Weights of a small GPT-style language model, trained from scratch on English Wikipedia.
Training: a variant of Adam for these matrices, 332M tokens, 10123 steps.
Each number is 128 + 32 x the weight over its row's rms, rounded and kept within 0 to 255. Layers, rows and columns count from 0. Numbers have three digits each. The size before them is the row's rms in percent of the matrix's.

# o: layer 7 attention output (transposed), 256x224, rms 0.0356, rows 48-96, columns 0-55
# v: layer 7 attention value, 256x224, rms 0.0374, rows 49-96, columns 0-55
# q: layer 7 attention query, 256x224, rms 0.0428, rows 64-127, columns 0-55
# k: layer 7 attention key, 256x224, rms 0.0421, rows 64-127, columns 0-55
o48 104:111174094094166117142100130077187140150175168157109125095156145196079181144125143098120136130087139172110108123110037109114089094124181113201128129146109141108122183174
v49 106:104117122126140147138095111078210116127175188181100123052135142111095128155107109211111038095133117122155144117092198135175175104112131089114153162135139152091125091132
o49 110:100136149139124176149119087113196210085127144120139119174197161164113134162125141155122163128115147092105158087137145165114151152116123132135141162117145159067183115127
v50 111:145174120087098133136149114132121147173153068132143125098127066143097137170111118147075125154116106101085094121114111187067082123081133103142082159123120123064068116115
o50 109:140106168138102139137167126125077206134168134096135118120104131144132065132077124104119184210184136132150101075138123100130139159098145142080120166201126098075134078135
v51 113:165158180141116087174147131124164129080152090140147144171197097107137177099125138152156114153113139117116132130102172095154059145127142101141159146126120142139095104116
o51 108:156180083097159123120165199132124055159116094143122143138114064170074121165138113133136139219148153149135091138149112175086134139116088133108110110134127144128109157134
v52 113:086100067075135148141121106117189027117162140105126165141156142129120114134146167155138103151146115169170145086177103136118097108091163169105102094111098109157061118133
o52 114:118175123082128110061106155188127187135102120106106147139122110120117071131130168099209159128156175168128134145096140115156143135128142078118113114203146100118122134103
v53 112:123108207147133136122151103127156107103125138142123163129180106114157167147095167188154143081131113201179183130105088139145129089080176162172103107163035178107172154126
o53 108:113101136148158180112152126110101107077091089144127090139099120093130072125151147149156092108124163138172144106111177172110089135092131117156155151135151155157102142144
v54 113:114082117170093134124150111162135104127159173164092103145109119131096142172058098075124127105157131136107168113111169073088156154114139072133090074168220163138118088090
o54 112:111138101094151100121148113104101119168143114107076181127095160129206172175085139086119116163180140097102119080082139151124128136150065157084147137094165087124131122153
v55 100:054086079139105126131189085146138139108129125176102085139125087194142110103163117179080124145128131103129176102133108150127125168189117131131063112174110109109095079116
o55 111:072104142093109136089125124107130192115117113105116163112116092111127014130107161124125162153128226092159176154122164173099126140137117156191129131151123131087121135148
v56 100:144101107125111138114130166100170153109067135175077142069100105099104115120161087162134106142122168111111119172168112131162140122198129176090192140137096185201081136127
o56 105:121140097103109138161129156118132121114134097169119156087132117158079137134114063140068117087067150076129132159188164115087108105164147160081113117110135194160143109104
v57 108:057153114111101120145148139129078165123133190144105109088085192138117130143147133135136081115158115135128129106145141097124143114110092108123147143099167144149114109118
o57 107:156176117132157143173162142181160143120079139178156158102098134141199115115179091157121129156095084089105118147140158034092159166180106105094124117102101154150096192201
v58 102:122181136119127150096103131186130105129103082103125110111074126100062180088057173115171114121175101157085106110140170123145062157068135135160077135080107116096176135137
o58 103:096126129111144153168123178161078106116124088107107134155118160122105158130124090186131127148168078174174116149087151160125128182156202157148125124155169123153094115151
v59 104:128099123167170115109139154113121130109104115157128110059100120140109135136072110135152140066124105099113095115124093058137120156103113082045095134125189093153098132147
o59 102:117099105154127120162115136140126119165163100132151175122089143097149214186101129133109111133165153087130160159129157130133109123105118154079094114057140099136137104080
v60 100:114113100144113132099135121167113122203188104108146191134066127186176164064133096148089061105175132110091138111157115094084139153170140171129153146115171163068111070105
o60 099:153050157166072098152098078138127190122095101100154153108143128094117119127108136147133139138109169140083133113080082097155193096184153102111121124132080149099127126143
v61 114:133164131149149120172096088114128119178147065133134107131151130143163159161107099113116166096055134096100168140097158164110207118143068122100083176140128157159118161088
o61 110:160165132121158166089085096090135091215096095131119156187158084134116072142166163105126101041145128111162168080106160159114141167138071113122108088106097119155107147131
v62 112:120097147131092171126125165110141071171121225101106173162039138150119143143050106119108140114192095123139109083125104107145113071118120166158133063138192096147107126128
o62 112:093070121159146148216126054097190149073141146074171160168118147086173172161066107184129096154165159144045135224101133148154165124101134178110165143145170155150148108137
v63 103:189136212152100126196137158130141140114150176110166132136129179097163102184106149143126095124111072168125156152099150102091098096138132140164105120091149128172151151070
o63 101:145161123171172150176131151089133100013079170146167146190104145138190101142133135184108104146060093153073158105103145140079122149102117146153131145077169147177112169119
q64 104:080120150099125136169141139150096145184129150126126091130071168164129110152154121147116127119119144161120169076146159115140138133139116178134155113075162148217063127145
k64 082:126184127082086106125148090056103118141101151137120146102139124104160152135167134166126116140086122107161107141118202074073158135163198130147108133098109140163168125103
q65 104:144141136166141132155147141095114150148147165147116137163116122111127151165158132128112091112129126135130152112139126125174100195113074133117139101066139130186072100149
k65 089:135114113066127074145146070168097103157044103134123149090092149164168159167106192146167096139146106154136125132158161105106113123148152132152085128107154132125140136140
q66 099:126092120165109115173162125111130147116138146100090116167115145143114151182127107130132185166133169137131169142182112126164160146130051173113119067064161166144082118115
k66 089:134115117096132077112142095116114129165089152159099150130162128093183045079170173169162059175090159141179122150131139101080167123173112181171080119114088158137110163081
q67 107:119126145086118117126117129157112108115125114117180102096096135156133105115139175141152194130124110144112169131089138157085108073091200131142076151139100196096135169092
k67 092:076102158134139169128149158136167097103117152096162127139173112091054157077145174095104153151126133137122159078153142204125130138156100117092216076129112132071091129137
q68 092:113183111047158144121095152145125192154095141150157131064119123181180137120092134132071096116127110122083120119096167124072107071116206094182119186173096109140164132132
k68 088:142119161114137171117135138155128085112155116111165130178176126122055183100126115087070128091154155078139093056113104147162130139114101092077178154151137102148096146107
q69 107:100125110072173090147080154177144133173178187134135145069077098139145086102170164133146155121114084147098177175102067119123151116141175113103161130117101177100160091098
k69 099:127146112091076170159143121157098082085079098092104104093115157155149133099128157124188165163165071209143129177148145106199157121115130166120092113148174181200166160163
q70 105:081096156069174093124098147152129153122123142161194131064078119103136120116118097134147125085128081096092117113107147141135113123117171124158153140142140142096120105134
k70 085:105198136091144150143077126146088105082122144133133077113167137140116123140163144152068111150192154093151096104125148152132124092173096163097134132114106149164191206111
q71 091:147144120104136169170089143159124142132136106174129127139090151133106130139102077143099081162092120122127094112181147111147133085151091137142141068142137117203042181098
k71 106:070150145140135129115173145134143121133154106147125138157140056141106143142065148106048093076179219126123135137102185162091052138139122126168139146162206093069162098131
q72 108:117131107182092127141122128120153135099181141148089151138130113135146173125189122161212178152099167130161183155185132149119153129165072113111169111127170169143133119151
k72 083:133150165141138082120170050066121154220097132105107140116093160079169096120145150136183106119095048124133108159090147092152143109075183127112096125087127142096123118115
q73 102:139109147176126099147114142098126144097129166171091157185140102145173112097187120172150155163118151147176189176148100092120177131128099122068118135137144163149136135134
k73 072:156149089126093057181124123101128174137111144159114139122101136177163137150101119182156139129097049173082121181139155117079143103065185139166093141120133119084108088205
q74 095:162176105124046157098136104129101110174138102128106104186177087109129184109161196099149121174064134125146105082105133141133107169163072077123117141140169104143125118143
k74 111:165083132128201152064111090058168144173165095070144126110158133052125143128110114111103109124123156124143125137114088148142144175106123079118139189159142165140066145068
q75 098:094180143099106128072062092105147136158131139123065108106174122120198151143120150159157087163144125181142121183158137026128123152141166180118115155133182128085144156086
k75 118:185100137114141133068124078140114122138132130181144065192181121088054112098141122119065148083118193145158186062126170143178106122111138073148168150115148119105147163044
q76 095:152144111137126150096138166160122129110159167155128124164157139153153170138118124106135109200121154126183114131188159135125095136117111114077130133146149150154072205170
k76 134:107138132126130209055150124095156137163142140106124130157126143168156140090088105080063111151149186135105121063111194119134110148125132093113150173182135110126134097119
q77 091:160186095137060112123129097124124135096122148073107106112190121144187151094113150133148159128080128189102126145129095131067136118141160201107111146124190156096148149120
k77 116:156110124121151117123154127133135124112135127165110076125163068093111105119112195127115197154139178162142133149152109164145103160139131096160172112168172094136073131113
q78 091:122141099174123089127111078121136141179081154138091126138129122144114095093131140178076170145149130097147131173113123119187105104125108149111117076062139181102099093102
k78 073:118122108139089121163107160112162105107182177124090134142133149182174122133074105115222082185089086172113137144168084094103178139150154144140131164140106166098111198193
q79 118:095139139125078109141152103159128122153160129100160100135061104111144137149099122090064077192113097110097137119150124121144130118177173171157130134122075179179186142146
k79 101:121107128117111147151136118177099150095158170119126170097135186112077130159093150141131168073073155118077151115182153120165115152145161126154143042089172099114092108082
q80 102:121134101119174113096119108131116177123079125159197155064081120177100157136068089110150094111139120127122128142174083141158182154119137108084108118168145095097146109144
k80 107:065154088096084158136157132071120224146101079110105081123128076151127101150094102195104122097194137088178112141138233071182070094087140191151127118118169130119140103082
q81 084:101166126105134140125116115153181135087122145121130143141134156121111160120171158119186133136091159214116153167158096160084167147114124146102134200160126139119138164194
k81 133:123126137131144206129140127169115066097110134114115055142106107083118132071156160127095196041144167160131084061109147096126121140134076133123105150123140142114159093105
q82 106:209155137171080122188120066096134212103092117112126152137125156153151172131094087157186158100105148099128134134130109140140106140142101100107095089129161081115085128116
k82 092:106150139162073098091108168046130176198196133134108052150126140135152098143153170121164156212128112110108105122132152111067127082147146183189118135162158167100106144178
q83 112:087085143117143122139150094134151193157096170124117121135074113147120154129124165084162143101116150134086126204168086147088151120122155134121145159147124162096124122171
k83 112:120159113100088180151142131112090149168146098152123110099134105148121133120141165186124150087206143105196127077142221141194092137099135140187110118162137109080126069092
q84 181:114093112174175039136151113140126152074088141177142185123093135134114061145135100172136127161113094124164178141122123141125118150129082140107126088060112158115157075118
k84 061:119160099178126142177103154112169088099166189096089123151131137129140125123096120107168111189170094139104066142110133111137144077164143167175117163152129183162123222200
q85 114:129117119119095112107134143100176114152179130152118161113166095168153116095066172116062146100176150099128122108047140104090129113142199151125088131112141140078168089106
k85 118:170145049086129155165121107166075075132057110095144089101178142092178134162129138084162078146129122215117164141190076164125166106106134106129115097165162159139106162124
q86 108:176143127123104153115128097081144118153075116134116118105104151194130092110137153145182147128141180139130131126127181122117098101136156130144135155145098127090121166080
k86 110:098081107145133157149161109155108154175109109174121106176101107142174099192174108108109156123135129169146153104148070163104127199138109035161117101134145110093146071102
q87 102:078116126137130112145123138136102161147154136166127123147109135098121115187134153181116130149117159068109118211128109122165099122150091136106181133106140138193121098124
k87 101:151146137089135099120146108103175164149169137135133116111131106180092163075163064107141125075159125073112091093088188165126128107144147155070069082101131159075095154124
q88 113:136093086128135153160120148129125135132148150146133095116101159174084106130084139141059134164184111095140091066092119106168073079131126071118123118142136142116132126136
k88 118:070164125084122142107111100068150148154128109123140088133101114130131112162143121142197073107109110135169116188159177147113159124104113099152094129149087125104165137089
q89 110:090094153113132123102129072118119130159120189161102182091059141149140138094089189102192133132122124063091120179195113074104167130167123097154146134126105138136104124192
k89 112:142089148147106171121139166158135171128148068138165111166113109178095123096140103159097155111169119132102113109130181153201123108128141158165149107108181089131167185079
q90 107:112112159099121138131051104155157145128106145123114113096193190098143129090107175048110164126144090139137158112083054110052120157142136127157106145116117090075090152155
k90 107:157095113131120112176189158136126141112076140154180120140122097151091105156212105099099156170102118130161159125180132125203150140148130117107146106175173140159168115131
q91 102:130113129142104066116086151156109092133117111116168129069137181138126132167125104117185127166115174091160210122170132070132116154057108094099168134160222137140114140101
k91 108:088150194108156128081143123127166153136092119123156096118090102142183116101154124141094131102178146114176116141121118173111133127126096142116093099116126117125158086136
q92 108:087088190143156176123129100162143131139168098184107154180117134157122104110114129135099087105178150127170104127183137089208132122157136140124118102142155137086159052172
k92 113:116114107094077189105104148148170201152117114109156141139083148158114114123122068162131136146172085158118130112174113110121129093089108140181096157131087115188132176157
q93 112:124112062115096132063152122194154134098149110120157142122096177149080126111091078137157164075108086101124150177155090130159118114118123082141167111157083130178193085141
k93 116:064137126171134113111091145086189061114125152077088111114143075197115100143132131155136191154144114146094109117104207064146163064148127236115071181101094141134131200090
q94 111:177132096097129108175201119137124095126081133148169117124180155175138135125094180102137135080096147146114161042078143139108124105109121131133162114119098026102138128144
k94 116:147146085139186131199138118150147046161075087102180195121161083123136071070181136114117159115175072131164125165102079143093130128123111092091096121146130126108133051138
q95 108:087100123101130126155127120124200107174169150107130068156119090140106084125156148136075132119097117088104158124110141142128129176163090056155128102176105144127145094064
k95 110:124128121106116124082072131075133088174134088124123113086167127058084110125139131095163113187102100183149134159116129088220173114102151155091103182131126155091135174160
q96 103:170151126233112096101149163124094044108091144148126128146078159087124099098105140118157138154175118151082168094111112145132118122109083067097089128164142086124064136129
k96 103:128072111169086075133124127190123112161087096145117159138102125169138124165136123112153119195123164134138164152158168175106140205155130139163093077114165111160102124117
q97 095:196134112211122122103170138150122090101111125126126122146111152120135107118079098093106141094169142131077152098128114165115115108128117079146096143182115058132139125124
k97 083:172097112135126083106102149188123166093086115140138186144089174153127094155099111110093140127123148134106141174125116125132097139114111130136077093149171113150102131163
q98 095:203112109235117126138153141113128065135073103094128118189090170105094131103125130114104131112166094130097111117122122181130122078107086134128077147124116110185090135159
k98 084:112062118199153048170152129147129153119090127145128178146089120115151136171127108127138148141133158123091172117161105170122137145117113130095107098122162124086079093159
q99 088:133146108101184110135116120107137182104130156186141167138110119083117154132145162169155096133126094112108134176164155145095139154103137159115120137070103211151110112157
k99 094:134110132087121122144180095167101075144095118096156137107097137166162146161082183115165179113125074184126108120124104091153076105098143111084077163098144097114163143199
q100 091:068101135109148094156113115121154109119143194128143145082066111174103097105118111178189187167107096137139101133145094081143173158174118124083159108141176169093122144111
k100 078:098119121081107128141132065139138081140135146160131117101128111119178099128122189132133123150106159195133153152160145088080157148156179189127046224119131145086183093120
q101 095:126163129121102165124133133069115178104149134152083117180160144135106178156184110164201119201071166116194159151151160138118167169128070106121132085103078144144093111146
k101 095:141130117099104082109188092110157141214128120108089150095143154097188102149143183145174139099102086185101068174078112059124175074129140180128064120080135136080128150107
q102 097:094108144173148062113149129147152062129165158159101170189110125133112100113115132146158194214121168149144153139166065075163154202113093104087163085133162164113103154091
k102 104:086131136141124095142120105152113128099069165165116180107072127109157095161160146160196098136139136134101147182143140103100133121150130197167098120083119159113176085142
q103 124:126170124100118129142148139156119144214113148106114093111151124151148117126125190110079127079141141168117096101085144097117120058094179169153112145093171095115164135098
k103 106:132074149123122136155160161189135157083171098102161149149109173083138141115135089105132186145107113107159125124131086158108137142194120094097213156127098160088098153137
q104 103:129189111102086160150099134131097156150102149105108092164166130131158177110164119158144104135105095126155117153155149141131132106092096156115075144149177130119126102137
k104 130:121085131147146140097135121141168105145212113123136109126108115159104162132095118119055184162149155158152124113133111186116106129150145041107179153140111088145118143148
q105 091:144174099124094150127153099115130071139121077122134105139219139113189145140132165155140072167084131167138089138175159093147166139121126146146101104117160102143133144161
k105 115:135122105144171162127090199136157122087134139124150139180129131103117159077136154086033153119117151124143163094104048147130117162143125034121164167155134122172095140102
q106 087:160173090088086184121101104114125120118108116131142085143186185141188135118132164115135078126092152095099098141119129126084101113180143119127086129150073073153130158139
k106 077:149137141107159153095129125170114084106156109145155090156165083109088135122150127106066173134152236159127183072145140144168090169126104099114159119172132086135143114081
q107 111:144102166139145143079140116139095081113149108072118118120150149106099141140032141115125118115146165111162117097112145111043113087097196175122121129134104095138151162125
k107 091:195129173127159145111154114148082102141065097139134132149145103119131136102161125120102137131135195126167162107154150172156122185128061087134160083194106100141134099127
q108 106:156161109112119163075161160123101078138147120097144123092110104108115127100113147124145063172077109122087096095144139163085123177130142119136117167171103095176142155184
k108 077:173133150102159167092110096129107150128118074127155118162132106081124132108146138118111143084157201141161113155104148145152092162101106066130145111159153057161093074064
q109 099:119156110081176152052095095112132078117112112057146117104163188123139088099048132135092093130133098133095121117166130086120120108067189144158072155129074155131143114153
k109 075:139127120113135138098136155174113080089102079146112148147126079126043160157162097114089180117108184097190111100140113167139112178169100113136153053156133110167176079135
q110 087:154201132098073096107115130132112089168101119124087107151175126086176162162168159132148162142122021180141065162159141105167122078135136136164123094147136124156091185196
k110 120:139130106120136148113051195148129093111181093161126120140181096148099157113163160109079179106128194101132147086101171130134108114142087133086166169144156179134123198088
q111 101:158112078097106174195154081136070197139138124108138142106121105109137130072138100160082076134075150108153142083108169170093148107151133148138167114127093094174157153133
k111 112:126140138150107150152135130105127172062143200147152171116142149183126137179090091140168133138111074102074084130139147090083144139125195098144109151140133106089123101164
q112 108:149129125100160130177105120124160113116170119125201137070067095129121080211134093107124086122137166071087129131112068118085098169132112112154186169150132152153120077094
k112 112:113135128140089141135180124075139104208117159062121063108092138098198159091092136066124077158138051136140096160182094077165149108140136111088109122135091112113134153175
q113 095:126188136087106147071105123105140095134123134106130076155156089091168176129063167089201071144101147156096104071145100057105154174156170113127111154149142054121138160108
k113 073:158101142128136151084162086166123134155076062154172148127126127118120121141151106149078130083128186138181182113144124158112080161089106078158137089124163060138115063052
q114 103:150157198139175122137102130126130129104150112078155086117183114100143148124148127092153135196120166160168122045127090148138112185178074127164126139162169136099127151118
k114 119:134077153157146151083130053108088150188122126110097075108112163088114154145102181055083103138118155121151146167160106079167153141123148132161156110124190126154107118089
q115 103:145218143127157136089127186131146110131158117099156151082197105071163188117112088154106117172134122148114125171115109099098150134119138125134145141146055123122127178131
k115 101:122138124101137122128139067113121138143089104141059144112138135102100174131119156117105082084130199116123151137146157092191132180116163186101147139104120089066106097015
q116 063:119178092130095128128107140184127146098164111126094166115165132080181114163123111202146136121058103173137108193161123089117164131162133182158168129080094095177087169160
k116 230:143137138134139204095080150140142085114165125104125091158166134083096149090127149084117138125156185102095079077103144132143114120145132098120147162188157128163113189130
q117 113:141064188098106137149154108177152138178204138095162126130076145100120128143128050162110109111160151152149143144128139178104173098163143072159118107111094120166113168094
k117 119:113130105135140153162148147080158108096095154100117191129228159135049155107151106086088152160084149156068161027113078100107170121146132095098115205134155091108167175150
q118 109:098155105079129106023132068121104112150126145130113111049102108110091108138164175147141117135061062171115152138132083087137148099138132091049132121132132101133138133117
k118 114:157093077112138160133137140091194137111049114117157162141162144127088174194083115122153128112161164129131113102103133129158067165153099096132125116173090127127132125024
q119 107:105076135159145147143174146114203089132100108057123120138122140116068110116131142165124151110176185119151147131195142179132202112155100114159111138154153155137102117163
k119 108:078118154128102198097101108140127148089101167139132129120097142109139086093182110093187141094126156136112163097122120117191144133140155135067149118119105081155125115125
q120 105:155125185137117109095110144199086135137109151166094099171088118111131139101175134119128144183097209166141128109110155152077106145164132147133156118169159093129123157142
k120 109:128098108173174141213185058154147137116055112146155126165165137101131094131095168111132095060074149101141174130126089122160106181086102090093132139092129093131146038059
q121 107:157068167176193135166185213119135100088153092113133188134082147128105128147169071123122123137182128094134167164085107147180112126103067091058189125147128137087112094090
k121 106:086112070079119134098141069140111144130084154120107122091126096106152136135107167089057030122125158110084202134098136117110086121130149144134099119126157101151127105074
q122 105:147191116164164079143146091117077090126195047067127167157182141140130163103137125114063073130053088140126169071059113090108154107112096111137130116129079052163120139155
k122 105:136142074087132156139150166148145134072162143071066156049139123107150123139113144161123115158142135083089163144196139131105102137122128136167145112193096173163139144157
q123 116:137140137099171137159105139105174072109132166155154090142173148109112121145104171056184101120137161114207116068181053096128095096107096145140133098077139138110136108122
k123 119:080096159186155174097140127142097144204138072070091115158104152130124126131103092092105107140168082092175094142132130111094117149143113087062162080131123082103125134196
q124 107:173159126190130118129145173133119120192068123177147096127137093167142144116174154137176135070106160135156142113105109130163104167083125091108142163111114099105154116074
k124 115:104053157071147127143082167127131122158116136105110130098134134097142056118047083089147141196136134125146145135133143115119170168177173138120092130120136157160045075125
q125 110:190102152152197107137114131096130176145099129122095156086150156124141148109155083163051091133115156128183133074162158210139094152111129117132163129140161136101107148123
k125 111:090178163122105145145109207099123181116088102188161115158075105140061132126098091146085158126107115062149177162119160068097109173125187131100120119129154133134096052184
q126 103:132117160132125132123107156129104044111126138117111162185114107100090156119150140129140105217134118137133138103108146121048136111218106089141147086147124074135132222107
k126 106:186092104134121135159161129126140165111081111155185155161126145156108079120126056041118146167094153205094161131126103129181157214086093141157118116076180128128149121128
q127 107:152080079143079097075111116121123122093158148129153159099125144165143130160092115120046138091213160105101106107096129074073145103152117058140141163144179124153160141150
k127 107:152152120158138098146115119089144108124128108076138114172125117118161131116188158104125108160086131134068141137163102135138210124132112126190065173113139078193122136136
v64 109:189127095068110136134079184103085213099130148158114139116146077163082108123092118074169124155096130114153124081123067083152167193099167115143169131130136181093129094130
o64 107:184100121122142151172151054134175133104040104168144101152185147110148179202189132139136074124156135196107088136116111104129128185092062167147121149093168143114083153117
v65 102:111104077120055130181175140127197147125163111186133082122211080108095109128125178174124156139128112137112163159105201135168120199141107137141101127157143098165133083126
o65 105:132101122047105139081107165102144145129194141145095124138134097166128126119137105126124152105144081165093160118071181145113117053080110115134112142135124150119115184173
v66 097:151200145149141122118105099100115129149150137180193161172057131123085131120124093197105230110100083111152096131105094145191085119128150147110061134109163117170132102116
o66 092:157168139126091116127161134097141092137156156110164117127095152162162148089124143105100154139115079132129098150115122087067103052108133131150120140143149111130119150123
v67 102:108080134177135141112098115171164111105185114107100159104161071160105191133070102076112113150112133121157110103091131123178140141134132121182090090128144155142168120118
o67 102:132142137155168151130104181139125093211142145131138137125125126133163133136121139136179102072151121110169109134116127140110134127125153154101121102132148096110130090049
v68 101:141089077089097126115117202087136093205102104138149108117161044094225122134161131157108150105179108169155113116119100137110130134117028124123104161164181144188133164137
o68 104:075169110132069177130107190104165146148187162092112061122148069116150123139137129075066142193122147098103151159129104115150132143144100099140084099149139136175114162136
v69 093:115104124179176137150081119089091146053079153128186147142101156112127144162144162078135116140108174136168096115113102120138143128154118130170164085145073136175129094177
o69 091:085155108113181098178090130121090161128106137155140120151100151118133227124112117111136114088174165142144121129137137131116172130175131151046181150092162131129142129153
v70 097:098124130117104107136198119092182141121168100111156143122169163104148079097129176136111129087078164132128138097076135162104163136132175082139132178137160176117177084168
o70 098:151138171074081155104169132062161130153138096116147126161123118133118154193175083117119124108118130150158165103115098161149128160055093130087135066151080128123164111124
v71 095:116085105124115142140055147100147136153139104085153113104141122095166114116075134146136151095096154150080131089156071188112102112189063140154092107158113151171149132085
o71 092:132145098155126140132140136178136135089098154127151163116111150071171110133143062123135112121059147143157150067135063140128129133108121090064114156130103146095077089160
v72 100:200146141128104124092097180140113122091097171134143138091136159134120113113104107152155091069135126165207122082153130076160128130111089201129129123168148153126161148168
o72 099:117142116146125070065061180087143099123118151132098127066183115119126153129128126071157072141149060064141123172156080147127163133130145112119130155135123121155097133149
v73 110:177128104138137140180098203147096112159180151150059163108146073159179127086109114078110221108155136140133140132142151158150076195123098096028090163159132205113124124144
o73 101:134121135138144127114176110119120147133131160131085157071099087145189101144107183165039073155153086161146119170114121114116079126110126034141140098131150156113137115123
v74 103:091176124079112126122099106097090125110150133100142110165105126175157123142153117133121182162094136091144099089126103143088124125174121143178108160156117183166184142094
o74 099:107195121124097127086106169139137176139136103140131086199143088117157097143136169158152089168093100166149089142136116124109151091141148142143102134114125156131141105182
v75 098:171153112132101111128152155150092135126124149143156116124134096208100173111090120112093194047127125132157122162059143096090157099152168110142141058141164108170137191184
o75 097:145182153094094151106086184117108064150201126121158068183133112188098130113083101145150160109116068123107117183151117088108147182138128126131164131181169123169065117142
v76 107:170206126123136123132101102096114154049187154119104155091135153151095168111121122120104144152103147083087090136137137141128157096130162117129189160165073057101174146168
o76 110:182217139149168131163194045051116147145066160169155154140165143140176176097146139181158178066102122174145115130147148102078136138138170120114161125146143107094115116117
v77 100:075125138139071163155112085091096128198131093117110099112124101098161121186173165113140157155140104103122133104144129076097091172135114095103118040146175158160149135177
o77 100:073099094095121153135058152132123158188183158123124122133110089146146154135111089115122083132108056174091186180191106096107125099120100132111133170109186144073136135159
v78 106:104140071107149143119113139115127147113101080154076104188157117156115135175115096148157148082105105132142151115123156157129134087122131105202076098128143202112141139121
o78 109:122152131153059107080133185179157107102118080141113092123150113122155094151128080070164125132086069074104110087106091145087117123140118109112091132187140094139111146174
v79 108:092129125174105119175100170053108193130079137109144118136172108153143169124072210086109154165127111134127157087132185138150134105115155139134127122146151118130076127139
o79 108:108143148124165152199110170127058157126133109166100060159164105132133135187087122142203115156164108172135134062100171089178126116107110108087141127148148100104081156177
v80 094:146127111090129139129070122122150141144064166129157104116140194115169120111156116095190088101105133134190152090144061099146074062161092101104173122153117182162136164151
o80 095:072105111148097108146130143129191136165138112133113140188132075157119126121154096128099122136181114134082128180166086178117158125132107123140146136127129138160109086156
v81 092:140190107126127114129157100080112192117112167107099169098186153104151044139205154114143122167106137164115133144185132108115065131097072154111164160130157087075118127146
o81 100:100128140194103097158157084115126218097027156150120132070089114094150097123136171091165138141106075158138118171101131129126087144136093045077145116084110113125120101120
v82 102:124113128092156131111103103131062160127181152154156158095082177111141105151140129144129129143106119140172068164187091098150089179134154129157120113140076138180171119144
o82 099:150128117130134069101145168141143137129120133161150116089073106139121116102164132166163081114094172171147112143100122158111079091124141100064093110065152105130140148142
v83 096:176097140120160127135181094165110070199134109177189121173083121103115112128166072176118098167176100126135101083092065091119122150089084120127145093098090107147131165093
o83 091:080108084102113123095095093171131147124153144096146119089131132124069120072089147104089064136132224085124120177121083113164066120178146153146099102139117107168149136088
v84 101:091112128115222129132144202130111149084120133074117078136139090095121157183131130067154100063120166081109132109137127177124159104094080152123170107126124189087123124121
o84 100:086086143129160175149161135127117175147126155131085130136095116129142114127123096100137126108121196101072161107109084085139133150114116163102099182137138137106121102106
v85 093:125159116052107141111167106143152110073170135126084113134048139147071117088166125097068160132143087030153118115175087091144128174122150203140127082145154085141165098159
o85 091:166179104082177114131132150134122084143154154102126113140131163104084160092196037108128154093112165148104151096175116152088133140149138098161137182130083123191086128131
v86 096:099173135075098140094154075146157108175149125134118142126101087134158170116179087091098094094164106150143189156133109201158187121096076201082097111145135126162086095173
o86 095:111160101119093139096139102102139064135108154090120115140126101093160169136187176088132142161062215154141182134138126171136164143134142115172110108187078060167106147149
v87 094:134122132085140146139163089126028090150136132174113182169089148100127162169066181226117169121122133111103138067129111164102191143145105099156150136081075118125178100145
o87 090:091135140154178094120106128125087142155078113143145135092093115114111142100157129115126125094104224124099144111098057111150094134130116211074129142138103130130121170173
v88 096:151093110075156111115067136144200085134164109091121135083114168128118153185145088101087157125168129145051105155133038146156069158114129098131127163158078154202083139098
o88 099:158138085112157162157195064127200169114133136118113101133128136151134141134126080166047113077145195228177162120141185129094107176130121148054113183129119115167184163055
v89 107:128173105123096087099150132154131111128118102115157159142094169124130143138102102139142141111109164216096126162092119169100093165145039137220135126161092107149152110063
o89 099:164152148154154095162176119066072158125058105099180091129091132093164149110099153139116136104094168112141136131116138155115109139146137104129176074132165123153131057093
v90 098:119163144112145135151119083114066142119177076106152153102101115153109164137060093140172094093143117119155123105101069144109166163144186144109150092101130068144164105171
o90 102:135170107120142136132146128115094086178100096132147125161145143188188200101096150179149100106088114154119158137134100061108143115106159156117130124166140078057105130085
v91 101:118082136130141104143138060113106165171192149111098116103121113109120052151160180150134158111159133194138063124090157145054166175137130178129147133113179049109145116163
o91 102:120177131116122127135122112113106189106138133139093080110162081159153161151066135209125104127099123166159117092051137078132071099095079114139128121161132153083153172110
v92 096:105106101158200127140195039151106095137189074079138198206169175101096110142129164129166114154116139121090124117116149137118145126137139148129137060090105103096155076145
o92 102:122121109098151071121130115145143123114065122164097107106104176167102175103145164166168112095152176137121127147091129167142126152131174132110141144169098069112183123067
v93 103:208167088116121149136157086086173131146177133060080154076139181115090088121156051168128133155129101074131163151119191128133103041083100148159127111112113109155088099200
o93 108:139152071141138093162172069128131129142093200138088134054126168107069136088145114114114189119102119136114080157154118147083089133152110061135144142178134139133109139167
v94 110:114126113162101094131132098098070152201119106087097154149157191159102142167102113177148124103117113181127117097123145186171162092100069160123154161148151100148088198141
o94 107:135185160151099107143176149105128103154064124133083086075135145156215138153072173155195152116090113081128131125129123050136103111104125133080109085173118103129103148085
v95 097:125101107139127115145087092090114188180131110073122120132170170065126058198186175110183172130076126152085155090200130182165113156115106129108115138177140075106175046128
o95 098:171181126143108134176127126146209125101080168136105122074166125131112183147175131174180111144089188118133143113126158111100074115087149091122099135181122136110112146139
v96 098:122077134140195118180169175227117149144203147204061142114177150103123100147101163086134144099133109141122153127159097137133095177144146119111158064121143123139143129136
o96 097:175085133081156150093106165111155106124181135117081096092106147180113116141137111153193114078205144163132194138125183121120114123103116168152106143135079089097107118113